Part of a small language model's weights.
Size: 13 layers, 6 heads of 32, vocabulary 1024, 6.15M parameters.
Training: a variant of Muon for these matrices, 8777 steps.
Each number is 500 + 50 x the weight over the matrix's rms, rounded and kept within 0 to 999. Layers, rows and columns count from 0. Numbers have three digits each.

# up: layer 8 MLP up, 768x192, rms 0.183, rows 598-767, columns 64-95
# down: layer 8 MLP down (transposed), 768x192, rms 0.135, rows 598-767, columns 64-95
up598:469417501566412581508491456475470554456522589492519428476514547465481517594469489442563560495449
down598:501532529504481523468623564460462557392557513412482508557494461614406494439432494442561521545523
up599:512483557478474526514565441490481501489525516502483422465482471522514454510516443440599489489423
down599:515523497551616474479511568451462468448451533368492542511410438538541538506452488528441524473521
up600:578526581485610516431550429686523579472630491500488597504549428553492475477526476468472562454500
down600:521517585509589510533473474585494494473520512465473513530551445473490467477535422487511521564446
up601:583533535482607536493477440557425457441530473481582583528564524507486491453465540448494455525547
down601:496484471546431538503490552422542437469537553451443546529483549517549417443546456523492518485433
up602:498504526478524481476463522599489437495577444446570476513392493366442634547511493543513531521646
down602:500477524497501522535447544437479524565531540495454584514508486535493470526441432457494552521522
up603:566569548473516487486603545547528442493413601461566468564475464439500542494517435511482456513463
down603:523555488368493455503490429548418504521565441467496494525518494540484526513469512515458439538524
up604:506567546551572517413540513530477426497470390454462535500468531499473497524473538480477429525535
down604:542442494497554549492508522422459565489497575439571537449514517436620438480439499499531457503625
up605:411496549512482504473498572466438494520507569628527558583449443516566495565432494520565509490563
down605:552495430559538513448582412498529549374606451559468505573537562536500513405527488460457623475443
up606:558546462440558474477519559523477503484523431514417577606469506487608525478484523563502489557540
down606:448508569443563435537469516460453409480529490539561565557480584612413566507545381457510461522496
up607:518499429532472479505503464516518509555432569515502551503528454464501487466500415471451469521411
down607:471464431474554454557422541467477496472507461521502584481578539434509569508532550498504500561620
up608:415447471551501404521481429548589557606570474530426422476506462539459470485483448615500538476507
down608:515424531515613495498512589438476443474574533461620548575527467463528486490551439452614439443451
up609:471426546452441466608505456594442543492496541450526549465526550541503466519543455535407424465632
down609:473536554650573528437545447514547488508493504519475450465451463524423519504614503429568442526542
up610:522526492486485412475525492507431526537564549588478508471442461544435530547461496506531474471545
down610:587575455557478458415526479591524494473546554492440527573397492531448520524535510493548635537467
up611:475503489481472494472593546491459513515610494528512419511488468537525443566514501540478573564519
down611:487517499563514550466528545466453465441560593535469602612424588469524508506488433488535497507488
up612:350536472524489513501446467422558511471586450577425401500519401529517580404543511540517483484523
down612:585503554563504505427547486528414483434467517523588491544480435589476588427554533452541524534464
up613:492427472546492452533486407463478471465564465605540433563561449509442414420550410484510447470594
down613:508474432509511500562535428469499600618513545522531487435465465501569481417542485446516495532437
up614:599470497419443514487494442483554508486481498524488466483558502535440491595501580507533524518492
down614:524562541565580482444534579423533530578521470470554579519477543533449464478514503512551553530404
up615:498470519469429614551487481593475485511534490518438483418534455423479482598511498503440511422554
down615:544553508537553488497465445606554481554481499490457479503482409502456502504494449581533456446502
up616:427439559553468497488518491500466482438479464531489521453537517440515485465528506456501431556563
down616:474480526415471480514463552583556495605468483504410484559471513496544483446386431461419545522513
up617:486469460469426422536457512440515526501544489452494539602491496429415559472462493460513442465567
down617:395574533550392420531410512374492464601531527532438469473529555466522511443422523538585518521405
up618:399466559475520448452446491510514414574508466469432486491528479551530517593508543583509472495460
down618:489513466491481477506447432471546358418465438527559573509539533476512624572501569480589560549615
up619:362440550465567569491514516536527499495515474392532379500420524516564569537449487518531466497518
down619:556502401449525676453538507447494364468430456493494462516552434458524511462546501506512543384529
up620:515509519512545498569518560470443498468511453493583480549501508444502548575566545397575441499499
down620:538376475508455465470536479534491542527490537522412566499591524432530661536557633502552506501571
up621:577481500510501457497567515610377518496512485532469435474483476450391560521528417491548419529532
down621:493626387489575485556534540537549494448456622467515464414521537550476554451541477584607439467558
up622:517438552541550519525544504452525486441502496545408479549510404493480564564580507540521480481602
down622:481450487566575538514411499524484512576523482533456520471483462500523429608565536522545472571440
up623:556581491419439496529421460601543447566527492571500499406477512473510513481524601511580549506509
down623:536489485452470543553624517440574479545556565500523514444507535429513420520473568466431459419572
up624:554403447496514523526570448478478434535454522602473489513527470527472439521491512414485513472540
down624:533489450437498488554440523461506447488467501421519496421477493525486495425588508471477469507464
up625:370573451641518528515559477437577455519452454502558427555500575450516551525476467560451480435508
down625:426423463449551526453468551517512476468540584440532417453440482461381438462458380518565535559509
up626:466467521453424477415382441450491487568534419532500455555505533443502569536482470397510488529446
down626:552473543477532464426550532435502516567433571444410513518496539453489431449437497506462520497430
up627:566472541625479473544459443492454436539484484517512501582550529410541454528553480480505480475508
down627:421458510513470473504450541585536524374632561496579417488436540489486583568530513495527392535568
up628:497510532529488579522385523465510459382583580491469478544566502514497515582387453538443529480568
down628:477472456422459472484410562407478492515501542546472524478511441562484437464461493483523535441493
up629:533584487525399509518580469544455511538471521469561528469481461499491555531533509482556516506429
down629:514559579520579507629345574387480485432543569574552529529464511500515498597537407413536409537452
up630:553559531492581560429593576429432519494491506504392512453487566576451463530477468600484472567440
down630:538443489458547529543589492467528523529465661624415517518495497578491432528428596468475629516527
up631:463499488472616516518529485530585532436498430673391429483508492546433540490395495506476581577474
down631:480450468570537412494439497512492434504440468492437479438503462526519615485456527510506555459503
up632:519537569558484513435501484498430435470401478483490439466538514496537493491529575563444512519497
down632:453419389392611564588505546521517517530483549600574470459543560633474568554491450514461496501500
up633:558532439533534487545505430499497586464517427435483508590517457444482511488452516552433537474493
down633:548515436501514428478475486436525517461562417481512476545606492529422510546382501521510520479574
up634:521530495515484495553529504595452475472483500598502452460494525544502545498591495471520451476483
down634:500505388535487538440491443451441534536507496574519420574466535498516491524529550558453587497505
up635:588443379449586466553420535613462393539551460455559508514558356482468471586564570484548501449530
down635:484525515426420486488458491453470506520561523469477544474499493559497458469451483508529483505481
up636:631428473363472550563549386507560430605535479491422458502433464470502532421503449556477466459509
down636:456469543452510512485442522455452479522560595445508480490500443570558432468536521528508484463502
up637:442507451449553565476508507567490572492543574470468497455419466468521449582472606590517507578442
down637:535578428423500443489513395539526481558560499555494525491510582481454450497498381473461438471454
up638:544486565509575440398513505566481457499450480494548361418424549550507428499578458577447561478562
down638:458468565595539485519634661439641408513513464490551465461380459528532527406494451542502470492468
up639:471570465392471512464595552501574439613585464504539537496536536518512513552461539479546490497426
down639:429501439444485550543572485450558534613548557519524488441552518515388549484538433493544529544564
up640:479449493449527351536464518528466379471530454491541475472487497461520567586438486500533440609524
down640:473541568560470399514458526513423528545426447554481530481549572534564542418449372501563473486484
up641:519526523502412603424494463430473480515486515460509444634467618384486445543430536498540557396526
down641:550480487488454452545533538510453422443497550484483466459407493519473517498524392531543540454472
up642:483517478536514472522437416522523606581453472483476481532439504494497465576537487453518484556564
down642:466410516451445565522574554528587561495488518443558566442520506533415486453437513541435436551522
up643:461518522549471496454571483449469530540438617589443488490535466456533431547475482495462360456424
down643:519479501537483580498520487480530408445569541626439515538481561622463419577528488572557504524483
up644:493520461444471548434518464455522507522546485533510492576414575486499440577472544480499467506442
down644:572489505492493489420530496459563444457520505453484584512446495494539462436505556396418475553453
up645:446498505454525441488506440453466463576512404590474461442458481482444407509496498432485563398553
down645:534556517465559415533532505473608488465514495547649547535497525465565580547574547507510455447558
up646:474552539553593496584525528438533523483443387525518481503528485479561442528464525598512457451525
down646:452487419384503412549579507498438522469509565506460525444554460538568531501469518457573469552544
up647:500458533449471520512433514544467469549475487487534503539402496516525478501585471505563455439449
down647:530550540523461510540510514451549476579492475508494429533498487547476498411579474521544527446537
up648:485502464524573479493447513512586476572562503500366476536422460525600497508499463527544594556521
down648:447546529530501498473475513462567478441436461492532565445454536545586472491562503528497439450497
up649:468513515457509471518395545448528511516520496483482553532520590524564534492487514499450489412510
down649:497487506483464532435491424519543471495530550477577543596477587524515452581524573507517528497469
up650:544478480385553504493549482430499520471508482522504500434538493528510527605508536438491486498490
down650:517482519563374525643497520487504490504490500507527413548525541540532538480485439444449497439550
up651:514656540501562390508497447540486495487507487562480433466536520547550469548545529533491582537485
down651:525460366452502495455527420562513438462376456458431563493516477486493587588437509551547471485461
up652:379568569477514505480487535474540521535609476563577519469424544446506502524510528557487450500555
down652:397570478523430537358498578540492470516566508418610562531560468538549442482490449516474454503575
up653:483508501524463511429611522556513421549613434449440467520464464436590426562469559567600475533538
down653:537510648479525507476533430461503483367506570543465399452602497478489474550551519547448517510494
up654:517538504585542523590494510504485402550488439464418599560493470479472495430538513457443501535484
down654:499539505392542520541476449478542478535563456453535514391493512525628467498547524518466495503488
up655:545521435533448506602549515539494526484485606438449522572463473535557512583504400533519454484559
down655:452540502560507542444551420536507526494511505589473410538490573577483600491420525463584494473493
up656:397380468548468452494484424563507491506555456488443553509513508471558412510525433539493469519595
down656:570416514499466509538476430445502468540526481479441534422471541531499528578473487459521491538519
up657:454517615474480480531494475521485544576511447461495471390448513566489445553481515509507583423495
down657:494375474534528412534541456477497451463558481535452566485495557422530547523530500468545446483529
up658:469574531445501445560437489521498524563479579408535517381521562495528539472522566590540570607543
down658:558479495522519481603470535453490530460490531451532361470519526571533423560523460420477600404488
up659:557538481453479498511432542516538488530532520515504526493522547490441500536434485512437610564480
down659:460522515441494459461490529466554549480457502502544491509404465560514448539486411574553497455515
up660:479529408543550411461441371529420482432511551446540464540566529480528561598471515443513637510505
down660:466493558475616438496359560448427546462525402544548513589529465495439499453520552406375518507510
up661:535449538482482505428512467495421477449525559499464575567482510417610520480542448494435492521529
down661:454538449598576489520471569598544467606445419493506467478458473472558519443492570494517428475405
up662:592579510461459478553504520538525501481524476540570416559541546413479536523548540520515515524560
down662:615530538435421517461433523396562534542480532450408540552623477518504495501517485434416596483503
up663:457533513494433508514489552646488502433467519528495505585510453438636510442444481466517535584553
down663:484536545431450492613562478488594457504576482520440499468452459413512558517467419466527487560496
up664:497423506440566496525477445527556461552528494560499589524506521459531482559525478560510506593463
down664:535436568529438492494467424498556505504480440539495482450496493455565448475444468510505565521505
up665:514475577573495464507460573510488530459490466569532528459439545438448462436431446552508590451454
down665:456444533422451487471438521395538539440484569516508538575537501416466519557481481569567388498447
up666:492553522463560491493594424560432524492473432525509506525497515567456519512485506526462566480605
down666:458560551491454574591504522460417434534410550503496430536519530455381509511490523423475473548518
up667:461430465509414544471508521487537653569501442595532488526405484572487520515468523493466521494511
down667:591430516428466509425422519498506524539383579474495436496519506508570564485534593408533498567561
up668:470594513522500514467473481562489610407525500526552502499643592554518478478469438582483435621393
down668:547489534511526521477481565467590506538482547549492566582512479529432512446420461527524475517517
up669:480559489493501455494602432482432548512393475455553504497561570460468505588561557435518593602489
down669:492552523540498512444547509517502463509515436625461496522495480564476463503488496492472444514395
up670:440571350570601461475626523510429451490556493457460566486512550545495502586415491524475640441458
down670:568455577577574605516551418446415499530426565512516496508500459557604490399562441550379477414467
up671:563501470519480514455587476417500494510538558455456533474473553467456511489514476504461563544502
down671:538509461474577480466469434421509571465464500592488396476538592381488489483529515519461523456592
up672:554470508466426599486611552403557489529521557526512545578458579517593548428591524571543546465474
down672:433442573483433458454535523477515480621501499501503535503478484515517416500486465551468439431569
up673:472470413513593484472437508505530485518558542529501438483522514555559514579509609451470370461526
down673:508492480420365548558470446496552447481496453467472601493457587325550429520474544483503457428526
up674:423538524499523551540526468582531499556497492577504442505577461525451577415522452546554470563475
down674:547396523484517567467482409456472463488445507461498574506518499576466533564506524430456528525446
up675:619630513466503529415536520490565421556388525477548362556470512455546461497421493539550480395467
down675:672510463497578520569464514421597466529569661541509554606464538481504429500525475542553518552515
up676:515546456483508547483448477617441469592485575589503512497395528486585643382475451514531570497498
down676:514502547506543548586490502476529502508418512424506523459498399553491487419442459493515453426495
up677:527446573568541547532440379504428573431586468467592476458504499525552507461519480444611465468468
down677:548419454585409510478521460546425514487520415534461477584575423460505612524536524588501441433533
up678:551476495478563491443514500455471517508566473541513497501494465448535393485463464542500563535499
down678:511457513462490465567519534564491483378503452489418598551568531609517540489521457480546504440551
up679:498456386460539464506575506434426496520477485602520526510548398463426557482531483516428454515532
down679:496507496526513461548448598492557532486520580508393501485574624558455436531491480506451492508485
up680:431414552491474355451539445551479570476536601508586538486421443539449426472496510519568482447402
down680:559599514436498480511452496455478573521480536527481517440482580511533475482541514545472578473504
up681:500485406520480505435570487442425506468539476533468547493469426538516507452508559477423473526478
down681:576447468605465508468489521455588483510438549485406510530518494505469394413556436509531389559536
up682:494490604601440526510480532555590541503516476484544601528468524532514518516494513582441524445388
down682:504521536486429512444489452495541492453451421482505554511514480488516460505500524430468497460506
up683:395523432498420400586479468489506566572483549462591506515538536492473457499439462536552502590527
down683:515514519464582533564559504563530548551604530569511451417558533541470550511577503386441515448573
up684:440541494490611486472477458538426479467449447413450483489361423512557557518528527481400411517490
down684:527518486433480511530455467480509501481508560474510511480535526567500451476547451537498440496525
up685:562507562452508432584553582496443538484515553466437590475455483466534493509508529557422539538456
down685:506539493500440521367456465465502460496496559443520450512385476489508419449549520532463498573547
up686:484521402605536474433507412439505495537541464540417542528520439481478512491548531567441443428486
down686:487508397496533468551416572508469520508509488500579502553527451381458386539515551479564472499465
up687:529550556489476471610477467555449529493511537567496561577481539471513457504490561545488458483500
down687:609493422515500529486493470469494527459511549438480459532536556588518541489467464467473461522482
up688:517431475451552500467517581517495515516570546457488472502486677456531448378512551401459443535508
down688:468493467452501473370491502644506520504492469449462412518497555532476484422515550584543462443517
up689:569482445456494450440487425509505500610437468505502458496457517404435470532496467594591513543555
down689:470547536451481451483497496369559547551500485505576518374509510502583450462628555420481540578452
up690:508461613449553545462501566565500558563471569508481490515484473391494353497373467475402489404519
down690:496444520577466508451464524447494498587540473549514546505567442541520455466598570562503432581464
up691:552496520467607512511468479535465472475443572504516557559466545524476482548566428548405520436415
down691:469491576526500460561569529461401552540537475467595457495484469471423533564446515413437458441513
up692:454436461526577414485487489436437553619496494513547529505542548476605516502544499439464512456574
down692:533476513531523511513472552507520501442493524441457533532555386505447607513541427513565461455519
up693:447452564457568465550501541428517522501438537580518556591532545546498573498565414553525599427477
down693:472530488506539410477503507457510464523492495515470542550528577469472526548478473487593467521443
up694:480459570433529423543609515480453451535418478535497452507575496483619416460400475542445470511460
down694:410521518461518661549510515619496429437480557430533519595484502476549562470521419473549523516529
up695:502575565445565547461460472526447452475456527517412504584521582485533468546506431506403497470532
down695:501439455622497469547450532470538565486517461401487458443591481543580523504591571485482449516474
up696:475481558547501449545560559542487451557478571453512458460477407468463572493484520468533526560459
down696:460586540540579520494506455530518595425481480528529470542491601477443554481521456498506527494476
up697:543561506462408470555411496559510485430483444508454503521458443470451472531501510461648527493434
down697:551516449429452546506469510581503468459517476649558573460431423529503517535530566456521546547440
up698:518557512541454502497461520548461406555513475529512553414454472458468559576556481534477539538481
down698:475516576453531576477465518503467393491544470421506442524529473512448493446475491558469542526479
up699:425491489559455581445562512514524510465570529565508487464436600539477447500510509601455567499526
down699:580553495568535472499551481494478425520498516430478467546525521509580494493579540489508440412441
up700:569596457513508547538571426422442534410535342485570554515567490502564504524495627460473491382402
down700:540515417552476492512513494548432500521515467529492570433484458610553529477597405464508566452528
up701:535432606559419470453488564513452533593517530505446553477448481521490469523533405484451467447510
down701:432519550452465451538486499457465492502418463477526490406483483489500541557434430433501505447448
up702:459537475397488478506452562539512496513529560507434477495422489442527476523555510577523503480474
down702:420520493522519430455499518573476434504426395433479520469472535426533539537467526581454412437498
up703:415576523499555514559489550441476444549548508405466581478455513451538531495485589439607484541543
down703:484534452481516454510458494503485585556574529545446550413494562563429472544485468408511515486484
up704:504553529463429543532460514416515546509484490498515490532535449506484516571461579547454551459469
down704:499476492478444479532555536449583512493385532530580496483494493450543476535477466519537537465515
up705:479399475564474468455578515578492548511532441494443466514432501491441460542602521631525442587482
down705:442503516525436430536439602386551496527520512501527493580569455472489419450506500509450453590499
up706:460427460397496439475427530513558426532507468484501513426502486564564505573429503508495474481509
down706:441521475426501465493398523410491564416555495553478581515525474491515433508530511553476597527503
up707:516438470539475556479560455492482557585529452533494492461365472379510507427476459474555435548523
down707:496476477467541489471482459448543486457522582568459568529570448506462533549460545548509494488528
up708:481499442481556479489379494504404521586385515448508547525421549467535457497458586486566507460505
down708:498457532418468472548487425563527594564469410507493425634427516395534488533555543589444472427577
up709:503531490523563523532503549439429502523396496541490546575463509526515549574455513475456423520541
down709:519529468569489487486601520510483533499570474475575530566379592542439530566470538577540469518603
up710:478494443533529487547486466509504467510471484528474522491512617480430599567552532443437550455448
down710:456476522512486487541567589401473468507451532475549434563506468502562466497512468485474484461509
up711:434499511520547501522481421519522499510550466588527493521563496477548538517500546388390484536427
down711:466493470410487472477433511503554466452567558634469521431571526523556407490470473598517466539519
up712:585532436444555459569523517427459513472464411540466505538460517537462429549425584536412491545515
down712:463427585543467448545407546528506462508475478528557439425535455509557445494416459561552441493432
up713:558534424438475423578487479477429478552465430481610570584585527547583588558449482539507410432475
down713:508528436575540463585465536407467566557472438416428552464437502407444413464464534449471576564470
up714:542514467570540551453491525479566551442558449528479534482511534465343444457479487581423529488611
down714:445521376471593504491513450510557423565488644447509550537497550574602640480507516512515626436524
up715:517465410507469477534506520547456412519496646547443485524428453498457581590434438500470457594473
down715:567597529531594493468471514475575537475498390424459446497524623527618490480449523485451485425501
up716:410435502531500552469435443472474469593504605509432509492566543558469551459504658602586527480591
down716:525503493435513582516515505501542537545538473463553496404438543482549497490451517440531581500553
up717:506516523495426540500436540483546538475470527561587466399446453551513586480457577498466534522399
down717:541577524549594471526547459552413485562569456432508512515472395595418438500522605500521526479488
up718:508548515434485462487524539454491436480593494613545452487499470501471619463492534530463488548435
down718:529506484472530576511517577497485537510559498481484411559546493473483471492412448519464444466422
up719:527540474521551533452460449578554538574501511536503560547474558490459627422521515517537476463504
down719:480402501517467455522490531527525674469452452495531457539452454600501501422526530421464440606558
up720:406500481472456505472477521460537423509503541534549408533547529552499651578493594569453649542502
down720:515432535466478549461454507484551506613532571473510530508601476429614450610535569559438497532525
up721:549483564469540437564557557523630512414588590433549561439543460505520469474546530541536519494583
down721:507525388535534430520464477523447508530411485567431556519485556472554450523503463430439500545518
up722:471531480455489516419387453482358490516523434464499451419454493467464529499464494524499579465501
down722:460474596547610533436596505524474475493515482565462485589511516520501465570431585455494491418513
up723:468464430411524364598564528506438585459501556476595499490484526442591461516478472485458379494500
down723:407406387501533556423479540485490531383460495498521474495471571615541526497644570427452511459559
up724:473441428525572540521563440525518489569521608524536422501537509490529476496445591454443428532532
down724:577559460471455603507455483532430503622477331434514453504495523469471522543476409554468539587501
up725:494490550504462440483369507541485440553439451490431498578503514543472516518488526449501492482503
down725:579401571471495438529496540454530494478510502470469527485494541585490520543481419379514549512437
up726:496528424524539524462500481444558451465486476501481542532507525511455513510465493434497597603488
down726:390465488533506549465580579530502490490520554449463489480523431402577489544514523546479491630515
up727:493440525503490552501497532496493518434452553514510481454491472508561484500483448502498435505470
down727:443510476607493482545452497489444561519508446580398470498485498507508492533488438462496436493574
up728:521526472427499508582583439564445366529494519492527479494481534492548595571472415412625444529533
down728:492476483562564424526414477449534519530515541521444480556472473508451478487481411521428585457429
up729:553507614428519501492474529543531573572462474531516499537497559426513523535550509452537500503494
down729:582536463429404428420464495472518428608583486490536534502480495578541477470456461507600493485515
up730:441561493550528567644466571493514574510500438513415463510456394423555464490541460549543466440589
down730:450490537471427528477461433473514541487509583535496475508554522498501469493538500551470457476504
up731:507571503430519487545431545468498543513470590498459577468449456529629468509455555523597446467613
down731:501550464438485468496460487401540436496526533462548517534459555595495414470502480480533470442451
up732:469490488476436577456527375469590437501535616429540600492484410548515431541476529520510483590596
down732:541474432452385500525476501505506457565410469522466540390437549439411543481431442496478579469432
up733:449506540530497521454533477480525488493558521540421494455466544530584510443483582483563477431476
down733:503490416431505531454507499621514444555573452644572518544471495525520585586388506537440471561467
up734:518465477439587528452491485546520445539430513489488525497510437608535530552468521546540564445383
down734:488503514468407557506393519490505462495478530479532540453551519608543461576488515490533520453494
up735:514519476479472468494473439492429565525522451555538652525521452507490441442485527434564496625562
down735:483654528456617561482556490520432544530481471476446528544570397547443498487549580452551531512475
up736:416481513519403493614503454476484526567507583492430515530481496471519475549528338518525471458460
down736:400520543413510548579452498652449554537582530574528522557546470487481481554507379460548492432491
up737:498515493435512447587476599516446518562493502589488472604531633498448469505483476523431520547565
down737:483513540438527535537618515507453497545537473482482500553533498563457465550476434546455510555529
up738:540489517447522489410574478559508499491587540570538592602493437568497585555544488484576536537553
down738:536497521491488503415548477530574506541601427502641432561493580490486510541555518415428425541539
up739:555484494517475429465573514464513542513624469516482463518537471491482450482507484556415609529590
down739:542481461504518442523453469460477482536485420545502481528568462541564476516560499478581499478510
up740:487437608516541623510594489435517420505559406595434458463449551413456502417521516385470532493491
down740:537520493479547399466468497362473542490537506490459474443509423517498470469521467479438571568518
up741:540455482420517540425476469549462493485483434516566470489556510426467441515488442545481481509407
down741:479546505466488440509466534601397482575458528455364581537432561540540427544543434492495522514514
up742:527503503499381496611450463569576397492496396533518467480454502486438487486529538483533511545537
down742:543488471422535446481444315487535530555511454498469517423493406544453371501513537458515490516469
up743:469519523522489570542528527559446444455394455467432499500429535470482468540615591460490569530556
down743:484495541503453527516544507609526570518520517434470509553512554493527514534494549498383445475517
up744:539524508426575482488417518600376454420533466484442530500419489474581498378551473463533480462432
down744:508538395440438553400584467454488469475606412490470474448522461685570492462485493417524476593446
up745:509447462478587482596489510476513491534603456521542475569489539466458525511540554477373480561517
down745:487525558511469506520460566452455432522531527460438520457452503557477449421485419443465478503522
up746:471555467501517470526451443534584505458510428521524425541458493566395557515524513508494447460481
down746:477419521450544488520531505608484434520573536555563457433424442583536486650596466512459403477595
up747:440562548412512461549496448565497390545478494533498373465464377445497531598466472579427527515495
down747:558419596557555446522497417447519530576398527486587430519504477539487445466464493473456462488506
up748:411483493522516503472538583550455460530474533518452410528416483515533543528401518552463582574481
down748:505478529454554539474526520399505495495474554437471433434387440466475402532420438596526555529434
up749:473551451557537477548545500434462478524513555646548511577484427512540504432533489488497499560526
down749:546546465470487514507486511509546578530522498489538478466471491472507399515534563567513483472488
up750:416446594462507562506495518506492448455540517528548542515468583421467494450459558522501483491421
down750:472539557358528439443509432570435564487577367514557456582462501424439512538468554398375510545544
up751:504479545428524489510506508525468521493447517515477453505497526394628552559571461494503511482550
down751:463555478433521558441525493585451456480520558568534573607484503456485503599620414408538504562427
up752:539499564522577481522551529514456483482484560408552494601407578505532493552504540480516526542516
down752:546501519520462429593487574384541482488438453481538470509387549513494486540481497566566527457506
up753:503542447417469498482429553465468510460532443560459497497534509452521543530448513486461515580545
down753:422501532540381470579500533479659476569576524518525444467480487522460512524437464461483404500470
up754:451473449513489548508451558432378490462527539468575515496476485560505453561459519487558491504521
down754:491473484487513404520542493552564499490518418468515545512512547476526577540618505427526560531468
up755:499482416451506501553549531433522445505455559519486612572504549416495497513520484584486450590475
down755:408480485499528567506551514543454501475573458442461538452479408448531507517532461584531426469457
up756:449484457497493479488535511592457472541486552568542528440567448425475461484455567523530421572512
down756:494551608537535496437501545425564471426485476389488490546572567604551548540488432540488510471541
up757:486529457458452552533487445479493514505507578647543435492546465483556534501474596468501551505389
down757:569463513516454467469474598489428535549498557487504377543476572546524435475547412511517504485442
up758:364561506478537569410494398564492486431447459585478447460543514457507480575521533554441456570556
down758:465544491538582456489412511480480570519500593443460487502443531511414490495459422527513434503568
up759:448494554490531468466461370463496538522567493545534414459560551474466557496490510452492485420382
down759:540428614545422587487418500547448519533443495523465421510479562501511436533462430538535515596504
up760:473508526503459383477467422552494599525531519463519480529555527524491508543533422560593473528521
down760:541609482437520458498551551520422426513444543429515464458502547553513457531449624474509446571481
up761:569487506400536437550516452484554565593517411501470458461477427463555446407508439509451595537516
down761:432519572441531468553544511368501626550436473482474530470582474558552499426489464493484575550515
up762:544488455533430440526504438539513438521525460364493527503500503446519485531466412586530496459547
down762:571480532614534495491589516464529556509554508561495476549525588546519495536512458484551572536524
up763:477524481499482503557548502410406486482564515463485548511486522459557569535477560521501502543472
down763:539461518485545461475514401439532488452547552577432490487469483560336552440467436516551467446457
up764:476424604429477531466489558520506540511426425482511540500496485526597588561532524558431477501555
down764:510488538474514520450494478515442528528503480557543510534602452557535568557489552491607565468534
up765:501503547556479476480470497495574588485522611553461427582456496473547488541437443533465501351531
down765:545481543438469518538489564468504512441424480446608449380450475438483576467552484548477453507494
up766:452543513443485518518518538495415570553459578492435558618468547495502397498499455580461498426581
down766:457497506528492488535500529468513515569561523562444535488507383600418491438466465543507512478466
up767:557490416495501464526423595484448511608518568463517411649429548510444473506567499608534533474595
down767:532522533504521517516494568595489543534382552483513503452462533443442453432425490525401439463415